config.toml
activation = "gelu"
positions = "rope"
rope_base = 10000.0
attn_scale = 0.125
init_std_up = 0.0363
optimizer = "muon_variant"
beta1 = 0.95
lr_head = 0.00434
grad_clip = 1.0
warmup_steps = 200
batch_tokens = 32768
doc_mask = true
Each number is 128 + 24 x the weight over the matrix's rms, rounded and kept within 0 to 255. Layers, rows and columns count from 0. Numbers have three digits each.

# layer 3 MLP down (transposed), 1024x256, rms 0.0671, rows 125-231, columns 192-255
140109161151123142126118111135127132144115104094139129107093114145173129143129085111168144148118169132133107155142102063120151130126083146109137117165127120108143115117143132128151134109111133
096127141142139152151124108074149120153171107177146113116122131114139095116122122159121174104142112132146135137136099116114117108170102127103125141152140082113149109154129124141117124094150155
140124107133135140140163153155127084128112112097114134138114100139110148132161151128122092150094096123140100123133144137130126141134103153076119163121121136144102129132132091104152150128118113
098107143169099114171129113097172144145114172133090133134129134139101157085119119129142148121134115139140083122128097109127162140105121132129177125139098131097144166130142066142091153157153109
134112125164108200157119142139120123153107143105132110135156137123148161149130170131120141116127071129081122160101086153119150079101127110176144185148128123106140129105136099106094103110114120
104136134098156149119161119114135126147153103124097132129163112129114113123121128181120120148122119112116130090121136124091107117140122135106128115097173088097155064123154103101135156118131126
097131111095150070126144101110102173118144136178102118126119129132109129099114099145133107155125154090132129121119143153111092138128143157102148126166118175146133116093120133135127086138138097
154169156129103145153122186135111125094167107126102124128142158102130152094100134113151125129142149109119175151082116151128143087161091197121113117098166114130124124195159112180120119099179111
145088111082168165097137110116085154123096112161176118109170089088124145143118118119115158126106114128154132146117152137111134143147180127099157144182150137138188155114110144139136080134144138
138130100101134144130193161112075142108090097117088097136118122131130087123105150091166138102130132108104124109130163120142099110137119173176109128084144093163147156115159148177142139136118124
146126102108158116160106092148132132107147114130152129102133147114153118060144106125138083166133143148085133141110122127131137139131113105135153116089101122114166074116154101124125103186175171
121154109107187135130124133122143107141130145150160106139144091105107094143146100149113139131145157096129159115159086113115136127122178101112155140112062149133109140103164130145189118111168105
145087150131147152153153110125125145124129085093062143136113136123130119139101140154132112158149156160072117126118148119089165154134108127126160157137084161143096140118150110139115117092137105
131123166160114097115130130124140113130136144132095132125152172132167123158076053138145104096098157125115118130134162138141148168140152116156119094120163116144171095117164134167125130115153121
088085113157152147144124123121087127098119132144179112143122108105110121129165103109134110121112122095091130147156137134136155125131185109100130168157130141096129143151130138145107161144132137
137091128103115142139157102140100126136118092119100093138144146104104113114123101103157124124142122098103157160157092177146150138144136109185140100107126151127139138145064106161130115132136158
136111155103114144153176114188138084141125138091139138117170094118088135131137149132143136148138137089065127103130118110116150197117097103119133152125113155101103153126117113108131158136096137
153155126099062117086099143153137130131102176120138153072138100131108092127130150171135147132126162109124172152119109131157131143145104077169122162110109124148094149138179117131133147137115160
119140127142139086115167131123144076092133134140123102117141166114137106126111139112170109100166150110130095104156086122135122110132145105141123113173118140101159147130127120126108143152144126
126156115164158158162105129114156109135142161109093123115132113119142157123150100128135136103093132133137110155160137130125148106142100143114125139140175151142139116133138155110122182098148149
121131105100069142190169134109164123138135126142135177100104114152110122103119143140132099138095145110110102139110147141160103146120135119120134095086109140092148124134159121154145109131110128
124117135123175155167144187131090168133133125144134158098137169087089165129131133141105128127147114103075194139138122119125117113114131156153133159115099125153114106125078127164100162140127124
139105114126107123129109099098128142139120066110101127120157158126193137098122132146078139146117124130127108142129166119144069108096150149158129075131143122128124164100131105120125146119162135
138069116156101139106115136132154122130143105126141121096120133137115117078116119156120150117159156162125121153124139125121135125126162141134174167098154139094146134107114133149119106062085127
123099094126135149140132126145111130118129141127100123115171112202110108079133097109112134125104134136120087161124124144126160152102093119096081134130120089124114124141141098112162093153146135
132168170143127126164091103161107116117110105159155095130146137185128131114145113114156102147138127130187152121123131105097137146132124164096165111146149123130148099103114142094168122124138143
154115119147143090111179143146160128123121176101130126048100138120164104169116116102163125113123151202126177108095164140152103166106150113144103132115157113109158127069109088116122121136105106
146102143146137223111130125156139116123134153146130157123113124115097135131128120128138111104132133154125114149107161179150139107139091153109111154113121134133133113135125161096096138121131144
131123135120140128148140086141178104130128149147097112157128114129108106105169121118108152114114178135146130150119112161167108148143115112183112182145070141140112109135100132155089176110124119
115121174143097109124160161120174141128142099148097128090105114091104113160126132164090104095154162130158112131089131170109128158110150110083048139118148107140099143119088111121133111116131200
143108155081131173131168097157085115099158122103123129121159118152153149124127129169165118152109109175180125134090132150104119138125111133112157109119107113087125171134152118131159093092102095
127161082085140180108123077132109102110131113125147117128128137129142140167139127091092110130129126133108080135109117143179116162160149140139110106141085105105102112128110139106102165169126138
110165159160125114157144133117120089101173120116110142107143138165139168123111113125155149146087111154132139131102084133119159101104095157151132123135141132088134119149155146133149127097145102
122124168131135116172135103131157110178118070126141078123085098131104150150148154070124145143140114094129133109146155149108094143132174132111128113195124086082134130157133080091125195141122147
098163119155151115138118146152130107118133120140132105103119104093186124135124161165164164110099110149141107128140134115132142099129120128121131112124101096139127152126177142173088114089140103
160121167139137150156150143119129095112138137163184161135126169163119141132145138109146098136152107122137155142154108155177108160140134131098107129109121143139125108120080131157129136116127090
164175131087139111105159124127130146109129114101131151117123123131142063126103134138118115123140122177153167093133160125128101119102161135173099135126161122125109105177157104115111151182139075
108130171137142145160138071143130114139149130130162128142127080108111170097070131141134105124143116139114122143153162070151100134119096165123139130121132135118140127171106079114151135120098150
126132151128122097140140143177138089130091140157120110145112162126126118140167119138132125095118141183180102112081132118120135108128116144074079102092146117118162106115103120115120110124157105
126125129104130070106122135104122124119140112140129124156114131141089077103143161111121148161099113155098188142093166166136078165151116132097164146131140145115128127134132137115164167171113179
102102122136137142101088121150093167088121106101134120129108096126130128108121122080100106095123092140115138091093148152181134166121138100149128114125130106090121129135121150140109126125124141
114106136170127140150121151133117128110107135156126130146146073131131162140121113124124140125157098134136087113144197139166102184160107099130127138109119105119171121117144078128164155161150104
112135098106122164156149121126155179150139149168095143141175078096122132140138136120093113104124092171136102135080146130119126106127116131110137159118161091129136140134109130117165127112134095
179120136179117129165130151111099156090109141139144075127132107107159129085188122120165125148168104129124140100134144115085085112102156203102150143102181121091140083125137126141091136112161105
123109160153145108125109122146148101109137077149131159099126145127125093121135134105092110111152103084068111141119176078143141134117120127126149124164127148093136129201101136163113111141119138
156108114176145099177163154138184135147095113154143119117131140118143101106160112153120103142149119147119156135122124136105125104124082144166145136150135099132114097157122109128151118103122118
131159158191119087110121129091145127113119114127109167142114169139143068134118087177112140097160140108132125121126144129137109104133156114141104138128106142126121130146144135139102100106122148
139103125123127099133120149142101129120171155100114103160150150139128135092138150125146166152092100138120112140118145138111147119110082161101075104103124161144163151109123124126137118092097141
131165115103091149114132123129152069115093137135151146102137088127186107146095145069114116110133111087097113104157186065149107140140135113108136105145172158140105056130140128144113178087103128
135130094174107113150116142132143125146122111111144078104171097113123167171108120169159095126140174160131131096126069153089163120122172151107111120119132139168157148091116124180126131153121108
129133142162166156134100110128121130138174124113149134152168133104109088116116124122127145106123119105154172142188155124127165174096119129153128143163103099144154086125139128120143132124091140
104107146133107160140100172109119191078082116157143066135134099106137101113120118159097092101154070107126110144118079164159092166166093126108133122166155128187138106153180092163148159100160127
164122155141132162112160108149147098121161134128134183109139123148124117125160112110136111148162141111088121118122124173138159133135128135116094103103166093136141115143160137166127142159159123
142163096126159123131146135134081124149139117140119084129098164106105098131121133095131149082181126129120112136141123107134141115113145150148147131137139104119060116165136147080090144137102079
113117094126127105069117129159105138114114109112138139118150148115142119152167135141126119130128149146082118094108122082135124069127156136112133128124104098169108140137124129103161141123170122
126090124106142123099138153118130137103114126133101131112110158138099122136127141147145142115095121173069138133136133101101102162149056145159151128089091130127145147143099154153146149142137117
125126087135126145131140139086157137112113116133102174160097141088152110120110134118137186179166123136110145087138111128124127123092141168152102120093140105111106113138133142110174139141116104
108128139112112108165145095169103116127075132109120130116157112103128119150132155154116140120147113122159155135151121161128140148095146128129131094139106091113109171106144120172156156156148151
163136147149113113062121135145127163148103146101107129141141123153139115143166083071114096163116069097110135094169096104144154112099149114124129131061093171133115138130152172167182140137093114
122129117120132166158149135135144078139145134121103098150129141081144111107121145137129114130132111094116114127144130175148107089116110108138153126134099141097129139158096087084129119157180169
195140128178136147149172150133140131134132080145161128087155128163187144128121153144113157131141143112105163138113112129122104130132128171089120150105132119131077143125128075072131130152169134
100130129117134110128132143128088108117126152087154120176167192136120126144114094163108133164152141141132175132142124138148125126125109101104156147138123102143125118107128119129114139084103173
111103075133103056160141147143137079118147143091165152146093133168114146127107100107116110119158113153117108170136172146134125105089134122149140129103077144146098116174160150123094174134112172
095116149153163175111155115141082146123130082166162121143154146129131110122060152108139175107174086152154107135122112102108056122119171120146148148147072128167110138154145114096110104121086117
086123095140112170140147112140146143135106123107120116121151116124085148095125128140116150173121101123149123104158104136146105158106110061162114172154142107110093155130187148116154098108103083
133149098146174162130151137111083112133153113102116123119145103168116111122159115100137091135120136166133134102112151104146147100125139109125100103084105122109143140130107164178120103111102122
131161133102075155125142128148153128158125128139099156109157129135086123146069107061119158123104135115102117150127137075114092115071109103174109140138173128104106107118123113124156174099127109
100133134135134066073130104137085130117127133144110162149151167118134121145096050177130154126112176169109171104158153098135163143143144161178153117144112136107138113145114091125142114171144102
139111116112133045141100142147135109124114069172139143130137150130123159080098121110122090118166134134143183146118116107098162154149141145156139128127165119073129155178159136152088136120119131
102140144145185140149172154105137100156099102146115130146103147121149115102143122122109138092145107118091154098160130138145090084141105128151113139114185142119131123112106140112184107085129129
153134133172116141139141124156111123135158143113122146091148152148124139078153136144073133125174113136127079148103109152136128101106118168106197129120114083134136115135091156169095136133103116
109111138139140158123119100135085134164174125138093104127116138114117150098125122144159146118134147117076134126101070073093125137133146112096105107109084115133135193138132134158155090122125154
153127104121119152098144184123148129122128126105118074142150062133154131110106105157121158083148110153135096141091117156111110125138145149108127116117114093119092157182121122161168139093158189
072184139150180122104153157109141139107166147119136090122111161150139104110100120122143104105113135143104160197158146098135112084161133147141122144125079133163123114153141172147128132097134148
145151143148130172164082133127102139141144150149086143131143132124112109169140172112157148158146143116189125118128124102128108118118139123164147128129098127108155140148101137146152140155142126
107103135137128210157170136119157104090125094135102113141106165098114097152115155128127154165135100120137146109175137112120160076107102087144155084141128132124116110125115119118120156128113164
138146151138169078118164130116108131117155142118117115141114110124127151041135106150159110133127089131125099102135140134141132122121127166126124068180115148144152156104170115138142143081127159
108094118179169117118115076105150130125152111137131171123136083146108115138121131146152090092154141096097069117138122121121112130186150107166106097102106124096075119129142159150164142109149124
141143104077165130096133144162127171123159160133106108133121137136110153142152128132141170128199140118114152142112124137168113068108159151139102124146141122145088147143134114108105129126159108
127133103129090112092114136127135115130126124142137116138127131118111127129130137104145161109109128125127146111155132080122125120110161129171135117119121122127115180125195118149156096123154135
134122117116061104133131075115144086134105139161121168139191121155168175115170129092098120115098113153130103097170133130140137129143125109133089095095142184146151126125110147124126130136118140
114118095120141088119152156096130133127163073139154094131110123149098090127088138132103120133138092152184101111117133092120173129125120157140074143106133134112169114178130138087109132146124164
138112090118095175190148122179127092143137115068123123159186102135103053149106148078132119129142127120134111110095099120102160125093144156148157107169129146140109168133122140140144151094137182
146099142155102173154098127150120127113115143131108135147153145148144127127170147160126122152101176141200136097121130097103120081102146112126165095136083175080108140141128170161103208123118072
152151149119130150139134118118161130091103157120109176135099107121170148112062080122157158109130137140085093098101157109111111156122128127146141113150148093098090105146141139123113107127124151
168145097124121143115128101145174074128115147158120108159084109180127126140132123136116138175154121128161117128132109151164143077151140044128120121124126130157136159129152148157140138140144096
112140131117147128143114153127093127108151142081103090108130118117129080146136169121105154160120079086154133105115167122135110110130119116141132089097133145129094108162119122101097125140105145
125148129123128075153114122094119148117136155125184116080124144118119105103129158127133117132119124112152125131128109149148145128109120142136101120128123094144128120155143152132106169166144160
143081143144134136127141131144145097160158118153107130139118129112162134122122130168106129120138151135150145130085128137102121115148112157115131103149111120131102194135097113112117148100119164
108134123139149109128151165156081109188121128138128161101114163121139148152127056124102132077116138159145087141147164132148113099170144103107115115157139144101138168168124129075109111112118177
120151108103140123142135123100121105132118159138124131158119089115163101145119138148160165154161129168117122109107113136110096112111124131106105142132140114128118120174136143128152143101165078
165081117155129095155163114089144086140161139160148137119119130135109140091099114166084167131104138102129153144161103133098170123104153124131108111161120137130129132145079121151132108112145118
182193136129127151167105105093128103127119104130133136095166101141125130171119105139124131161093141088180108125091117150115089117080159143150164073176170081149119135141098132158170114126180156
136131151121083117129135102156132120110127116099139109138131194128123100141149129140133103133188144117120144114124069173122119127100146108146138131151122106156137114095123115174150133089188089
101113094111133124138176137120139151069129149103147101131142111126126101119092110120131149104108161121156138118092133152129131170194107130124118172194142107125161149122122144140145144094139124
158145132111149123164150112123165129115140124145121114166159116094170120136124105086101131125102134090104128139127178120128118162096127150138139087135160148129106099091103131124120096144135129
099082149105122117072143099126150150200146134115131117125133088166115132109122097101088111122099167143142149112120179139148142180117133114133149111111110117113126149102120136150103092102081185
111115081123148117123151140138091100125116114142139164128122119121080127124170132139126117109114117121126161119161127105124109136130108147113118170160138159174110116160111122150125146163123110
126145120148068111124128151110157102168159086145115134118145147189116133145181133149093116141120111093127128140129134159137150134118078111155056121096136125124143143117130127118165151113088146
104115107118104148148118131153120172146125124132102132110137112151134087107135163127143124105111089157082150116164145150180134115126115141122098102148112139129128161111111120131120108120132123
123127144142130133130173113130117147107157174117146113164161085168083112111091144125122143117095139165157187118126134133116147172132128134154118167082150126147121092088156145147131138074121130
091117127136110134134145134131118088178144165115181103142155116121150135117128134161113158100159132109133069110137102118162146099112113161157097116108102103132153115104131145157144086123139107
108177108125151117168162124119140132126106093115135118105103108099148137114146117104110118113093116108136117151123150134115131124136142167133151115135138094150112098136126122125143141134162101
158131130146163161111125093171145156127101136152129059128137119082129133128156135150141133119128126121113138128135187124122086144108171130121076101153105102094094147109130160109087130140127130
113117123161158173147134122106129127116174135137127106166148153095123136142121109092140159144095114118142099110134128157093177136130132131134127168168172133160063136109096195108167094085100131
127118136081111136117136172136137140157131155122159133121136134089137130115162115140149117178132121102140075096134156126113113159121126080161090117135112130129142110137105142154156149101095191
157124161114107132141113108108124129123121118147110127188116141133153106135120123158110121082145131123124149120115154125136078144157115080147112146107097139130117128135108138142166103138122107
# layer 3 MLP up, 1024x256, rms 0.138, rows 126-232, columns 192-255
148127160090137148124143113113144125116120131127141143155147112158144112147117144142139120155138148143077158122117172143140144111156136093108114166148132178078136121125139174099118141133091088
122139129096160139123145087082117171142113144161154103123151092079149110094139083132103156110155155128152140152112065114093124114102139155133109153120122156115141130131122151128119120138126140
138128136107109107144156091167089115161122125168175150138152100081121126122143124137171137138158132126146141123171092089139106092142130128096136101141116162084183172123129134090111118127058126
103084125129115116100134108147142123128060145155128144105096103139099138145130134084160084132140140151129109100117137126172107137125149132151124105134108095119126128139096098201159113111149133
162086158119109120170121127122172127148138154077136135129114119112140125105173185128102138114133136111112117150078081111142181109132124138114108153163141121138131181077139112125126141088102126
165144121146131137146148164134137097138098095100179118105105152095159105142160151115141131117158116138133157143096117113091166110147115110131134130132101086137161143127083113137153106163143123
150139141135131113114117143132122161125100129143120141152113166106123113105105138109128120101146142140176138110133129143112114141114064171098172140087108121115154160146139122159156160095141087
108095118137142058141147146112148123145117179150132156087096144138158048170104150126140111201106124144119117147160104104121103171105121135130187114132117162137137086101131124164120090086107110
128108111173125148144113070120152124126168142138150180094156099125087110118147102128145160140089166096138076090153167162114137108126103132098118142117092091135130071098121138129099149143149108
138115131131165115148118155060138107150087148128142135132128143134152124113107146119137143084105126118172112125177160137116133131088149138151105144138148106168118127128126164154117117113123115
118160128082117157113124068101111135144084125107105144070086125114139162138075150113149117166136131145155097113122104142122163108104147157135123124122157098126132091162127121146118097107118130
106125132148147190138131155131118127119159159146130165113157125133108113151106105140144088130123099100128105138156098103124132156137137147128155165123094103120128113120123150122135138122133137
110125135148138120128157126104159145112097144089169144152126188176100103138146141127179145164123125125114113134153174161165091149107150162132121165133167089122123135158128174155135131092119083
126110107110111122112160141131162146158125125146125145087100110111143105095134152179104134099135152122137117086102142057129093120148109163138128146096107123144104085131146122079189133138155157
182153112128137131137139146114095103123124114119143135146153138124124170118117112153151143118086159141117104120143128152142095124131127140121105109131112115165126138151127124133150113056154136
130163141138097089084179178093042133136085097167144100141142132143145164135128114112162094134072134117135085120117118145133083114154099149151115142142113117140155186118127104144138128090134138
108103161173135153182132148133097089115116115132145152153104123143118140141124105121143106127085105120093127130122147149071123118162165185071138118165137109156151108121116076144132096103148098
154101153136127085130106166171105170116123105111130135117148164093126168182104103085085126141074143134143151098117099112145127129101096113122157115143162119120142167183132152117137108100120124
141088158097153152148100123115114113108114128161121153087156128130146136085155160090107125107140141114167084135110129103134136156160136121118156130155116141114123137143101109146150123089152149
139140079109159169088148123126120156115117042123157135118168078160155157140112133134127130142123108101139148122119168106109127132136129109114115108201171111152124112121120128134144122156127135
109132100141059119136154120127112128120124149137099082156094130164148135097097116118171097143115162137138113134144142136145126136105159142138177175110145139121149107118168118116113123107135112
104140143119155142164104144143140121140140167147128174122119144145127081158108098133137143125078208125158087099125128110130107141132156141113140168130101113101138120146102130148086142145112116
111121108083182141139132132092158126128125185120121177099128168144135151140113158118098149148122136116158129124138121172138131130121096082143095065114108117137133114156119109162155131162126147
105114137138138076097164107107138150136148131138142149108088126127118137119129137117097118145117176095127169126115101147116123135141127144148113118163159128152121116120093118138137141101155128
152118136131152108184102161178111144094124115139138142135106106105107155146163110135138120162144157144169123108128136153135130115138124132188125081155117140117122106153141124116100170148107134
111147110114118158149136156136073154117140120174153154103129061120189114139128107111158086115169139116118127119119072103120163125167106102152136164155125131072153130082130175123111126116136141
154133145154122110151122144127127165108106134111141099131127139138151113137147110101128074142135157099078103134104113135124123117076127128146130148133072151142143106106204163128167130120128115
103077120083140108170086111105099090130134109170099176113169127124167152134124127112066143133140109113138145114077146114139137099095121124139132143094138156128123142142101122119162123134144096
100151105139115121112104105169136138095161166138165107097163103129120141109126133134143147112114145141108113083151111101137112118156140132130110089161105143150122121168159113180125111130098155
104092171144134111108114122118104117165111110134170101120150097155152092148128124098114134108146117154143105109166092103132121133108088140098164095127114132185127121154126138096145119118124164
144134140157157114134102145118145146127150142115112155138080135129127112119100139170129128129128152116172144134107147110139157102122120170127134133086154105125115124130151131139095139102165187
148176160107098127150118150163064139122102110124161133120136097172117139128133156111101141114147093123132119148189115165112123157077120113145177120103119139133146134083128128115075115125134107
161138098112105098167153155105121107123146128107106126126100129135117091106133127123100120126128149164075098119133138133084125116116098119103124138101148152164146121127119153125103133132151141
127117161135144116156114162128132192135110127090116156140124131103126122104124103146130136127116136111164162095102113145140147107139168153118155167128104126127109142110133133140140130099126113
123107096114122161144108128136142132142089115078073088119139118095143130151138136116125136114121125093149127129146143124089108086131141121168166158126144108131119147130172139115149136121128129
100115137130116149118106103129093122179113106132119124145156126096137154157156158109157135140105112097100101108101121126142138114143093107090164100125131143133131137147089142108168161115133181
162104137119093135171122115099127145105101169128113129099108096141167122157136137145143100115173136110132146127094128126110108142149130111135152129095143104122124106173117116153160108144075159
161118131138116132113164084179144161140136112129096136123163147128130131086156139135138123144101116121153152138159089104127125142092097140079100159186124124120093117112153141113131111105137115
130126165139171123154116113106149124129090125086066108155123175172136135121120122147121125111106130113141126133122117101140151091122119105107101134113123137138143133116118132105104097120141153
125123142140126116145102107093165146176102147147102107103147120146115120111107132155175158115112102102171167129153117100096147112136149179159136182164130115157130131142073151161140090139099143
144161144106124177117165143153157148138157185097104129108136154116181180105158133140138106137178124119087127099159134170116134143135133134140139121097119148172124136108136145135108127109120142
090114153120116084129155142110152135126114120094146142142119131135115122104161123127112111125124135067090130096140138150142127158131130150120132154114117146159152120164120089134143110123149187
126103137086092167104134137124146171162107122115156152122135147117117111167119131132083116131113099102098123109128107149145154144145131115153134136110155120127110118133148123097168102136091151
169120141109096106130152150087103098159115142152081128162073120167112162156117084151150121143099131160117148145174141117086114135115173103155134091159098099113126101104142112148095119149136131
136143091103128132108112124070106097105130155130138092139118132126137151153073119095140120123170111133139110140116120101142128157071184152086097143110131109142154144121183149131097113144096110
127097110161130135163147116179149163128100150117089095147141135134095133134126153130116136146116127169123122113169125173108157072155131131153086094120108134136112095158119120160111125133128122
133142084153143153120122126100116133124098067094130147098161124111128123131104140162104119119112149107141123094105134106109103161094183108118169107176091131179114131171160116132114130162116103
123141073168116128105094120125116103109122121144124148165069131144108120142157107144124106127156130149104160129128131069130133178121104140159126167175078161091170159129113040131139110140133110
122100139083146114111152113148102129174126180124135104108095133101109089096126147080140154122084143099110122132187124131153086100120099115112129128144116151130137135122128161109120089105101111
142166098114131085116143148142133135141099128163136083142118123152122138144114145126134083100129119124109170132111117154140111107120114110123138159112140108145171113117141149122108184088148137
117103113134129139131158089128135140155124136115121173080111101115127180140087114095130132143093109140134163081146183049134091105092125144114086082051119131127113104125108145148124071142131115
101112146109123122137101111098138182129151117131107106106113111115120123141143145096110136148158118127191136172149072116122110078144077170135146117125131121130149175138081138137144136109144128
105146134147109136107121111113146084140162129116117089156128083148111142073098142120135117106126154119156156092107106141151120132146156168166164121127120091153192127122155114114103116092134071
144122140112098154156163105096172101156110144115103173139091144081102128121076116129134107161106148084167149135125127145130129171151140095117135141126142148093148118139150103142122122129107104
104103141130051173111165168151159136145135137161173093116124103135165166134150135147095106148114165131071109154136123133162096121149144106157095131121151116142132118137094125125105137113147129
130142094142140167143128157151130156090115176111105132144152155164128114171159142110118093129137109114104150096176108114125113119148086120099134116119098129130123123142139150107119181149102135
124177122105131121125124173116115099110081162109110130131066138133109154127135101093139153168115118182071114142140124116117128143157088071094122134151152165106088135161089125120136103160095125
103132136152140123196125138140113103134133122143119150107098129124130123125164100153191129138136073132103189151104105145147123136106171106080110121108139132122130116123160095124154153183098083
148099139168121147133105133112143150145114119148118086112134147111189138132098141130132140151115141112130118127140125135147169173169115136126132124114165136111130114092139091135074106111119118
163086099089115123167145095131142168170134137105122121167127142127151137080158147155135108148129105163125169133136108136142095117104152148125151135167096111139212099105118162116135137142139119
125143184129117150135120138173142142151110084129115159085142127128134125168130120107142122109084116106130143123121140127133121175132136154127122102158163088161144131113112098122139137117128138
105150149132159096115106092102130110138081177148151113106112138105086153090121081142085147136116139140172129162158104131094120156137101124135102113176171208090109121112136135133103141127156146
138144109132159125135094176074147112091143120110141154134136130164117133178125084126141125119158109136127154148135153144150166140124153100094139138106146128106179130167120121105138138166121129
127086115106177144147108089126134156119125117131141139107125122069109159174160140121140103070152104153082130156122125122133120152118092139191141100140118149131105118123136122159183107138134151
112124140132119180165107108102137183118166137105097111138130147108115116100086150171115159101098159141134065103155119148151129125113138112135127160140116106127126114100124149156100093123134113
171127117140168121163123090131084133130172067135154111136101157120113108140133180105129106096144125154167129130092135141162153116134134141136120116151165144097138122097146150124128123147152153
083156080153138111142135128125137117099139146114109140099110145165110132078152128147139127165124096134093098109132108138162092153078152162118066134183142122112147096154102146112135128061172121
088129153146099120154136108140151161119152130120070128111120150105153095138116167115140149089128134093096053104115164139139149156143128121147120119142100137129133142135146169094164137098118119
147108099137122152107100148140165176132113135123158126111111121158127145179163103113127077124094129138147114129114161133133160128126130092106141167087157110129138164156116107092130135124105089
093154125137132110169141114096144155133135166133137150075098140185141122112101143134143127138098058097122150111087096064134124156133096125115133127128094123100150119146091118139121110103180117
125155139126099118121164155149157156105103105135142106111121145135121144120122086150124128117146102131128102158122107148130120153145161155133128135117152075122099116130093117107145125157083120
105107110100147161138133146074079148132127138134149168166126196169108159134110106124103124149124126105108147107155139116130144138117162135120113106135167165129105153140141150139146113118129167
107122122110142169134109133112107099106098165129106143078078138113148072092098134098129102161089144127154102095127119102150113132100134149128113107115213124102141155074071115143124167132171117
120098135166106110151096137130151083162140126152144156165130129109089136132119106133107078094181133130125127162162135139117148115108146180128100125096107126131135148127124133138106158102104125
103160138111129148132131148148167166160154165139128168103190164135099144150139104120128080130081162131135133120121143092139135127145140156129080169095128104107147144095132134134147149144134122
172117126122128135145081137152104116117127134083133062085131118120113133171133150089152164103107126127115118077136142079136134178100116122155149114097150132098135140114150142163127166136111177
141110106131107157116150162145155142122133151161094140134151110146135122119101088150129134119125156135139160138141152105128147128103113103126129098084139179131120122135128091141109121115129107
080126098119125121163116145186151153119151104134124145144126126121131149103161135088142093176097100106115154111135140147068126141157112133094135134076093106123099167129095141174178144127129135
113124140093158135138126115112121114144118117126137131101117135112097115154119164146108136105142100121157118149091131117125150119161142119144071103087123158183144132130162131146108157132131132
110128143089118127137121113115125154118112147112108106128128127133127163096095142157153116127097149146164130124127099090112142149103116173143166107115139125119153134143110136149128108179110139
140104119110160115120124098134146157131105166113112141137171144113132151132152142107145110130118138129086145121147156136128078110109156104125173132147122121100146123157131099094147106136077120
122100115172111147093123137170116173098139125145141155114119127140128145120147118112172156108152150174178117122118119157144156107069101141118145154117151147144135116131160123137123131129142126
092142185178179163130143138059103094155104153140117107115161109135125094144076115147118150105141137126113122165137122089067176134126118155177128139106143100111088152109118146119132111139124147
104131120139145123169117131141123171120106115162132121139123139120105130112158132158123112137137142058131145152121089122135098164138118139130143175095113124169118058107088094177118121153137144
148104142104150133071100111110121160119153108095095130150158121118129160152112098134108145137134130139160137104145142127085167109106145198149130131120099090110154147138133120180114113143115142
142131111100105155166121128133128179108104112152092191077112110143117121144133096139142124161128142162101102115163136111136129149168119120144106125122150146107131166121141171142130126143117108
100093093167139140153167088164124114109116145157152145154150092171121136132138145142123143133155122095167128172145148115098105153116108109084098137135100117127106140096112104148106143116141131
093126099157116131156100149129157159135088113133070139092114115113108160106060131112129140175182114125086119135121155118122111124120082149151153130101120124143094143099101186152128121116122099
144141142131164170092141134133125127155130105149095130088127131104132118105147143120162123130160148112125126142125140144083103142091140149089127124123122092126138120104136121131121110116172113
137169096138165111119125108142106132141141126104125114112118127100147185114132117090165089106114173088108115147119097137116148136089118120140123120089135142155147132121148154135090127137100127
144129121124125098135121141134158148087129099141108173174078109130111194128134143126156174151137162144161092132082099134148124101124097123099141122165110145136144111173097147131154143116107164
124082146096148174119120204159149158127169146142128150159090115114159149067104182161135145087106110114125143126127130099128144149119142135144094107163140157154124138139129111087117147102124148
127133092156147079147138144143157118115069077109126174100118138145174137119083139113165079139106121150147110111119174108136118080148147134100154124126114098111149112133115080129119170135103106
136122106154131143139122107105104102131153163157119088136139151108103142145195130102071126130116174146153100154143136140136120116085133132103126102156128124079122072121161114149128130134114120
117138112121101129120108126120121104122111138093152139146109084169121159098135112096111133084121174176074142113129098198123114163129159128109157146178115141158161070143118142120143135162168126
111115111136129168107113119138116097125161121134103169107119111110132130123111147149093140138162151135131116106171116101153108120133143111147141148135130106114158143134100106136133159140137148
138147094159153163125123115118113137159136133134129119091089144137128116105112122145149124124114149127163110129091142126116168120097092113104142091124115091113100151085127118116159141144149152
096120123114144165130132153141145142125089161105124133120094120114145139105126103096175117124165104137115146112093142087129152144130123149056133153131079112137107107057156166106143181112157120
178095118119137140086140127100177113156124174140149154146141105131155108135124103140101134084149144170125159129098140112146121140099127109101136100099138166117093116100153138115147129101104155
130125105161099116138151105111137106177142114164170115171140115114114190138126139145107145111116148098109121126138161111141096107154141198113145139111090126111121134137104162136127097129157155
105128132110140096085121117119095137076106133137140154162188117118129127112198112131145108156088132122128095108136124112140092152128159112107134136187105121087174154103179154153132149135136101
155136176142138065118148128078121077109121134171160122151122082145097165163150092149137102163174145171129134123134147106156089117139091109120099134126121134118135153170135121108121092107124145
125109117137146127078128121119146136116121147168125125125143106152165171138132133098119112143129129127140125112114138123122096127119116153112189106122129159090097092140147105120170133144145146
129110124131151149137162137100137129136143088118099126133132105135122144116104116123119118089199144109177105143130138161158158138130155130102182141128102136160141159132077148191131128162148084
092173145163137100168101106127155119131106092159146070120131108157143141104151127111088123101131118135098136143102099124177130139124119101124110172163132117175124205134103160139116119156155119
129082126151111147151134111132123115097106163115129096124100166122145131119134132077103101103107144132121123081110094189144130129136102135106144142157129120127137118120136099112154182120103137
092128075123133112110079119088127144165129120134113104174082140133085131129146122139105131119130116136092117150124130126179148107106127154118135064153161111113145154104114149122155125110135203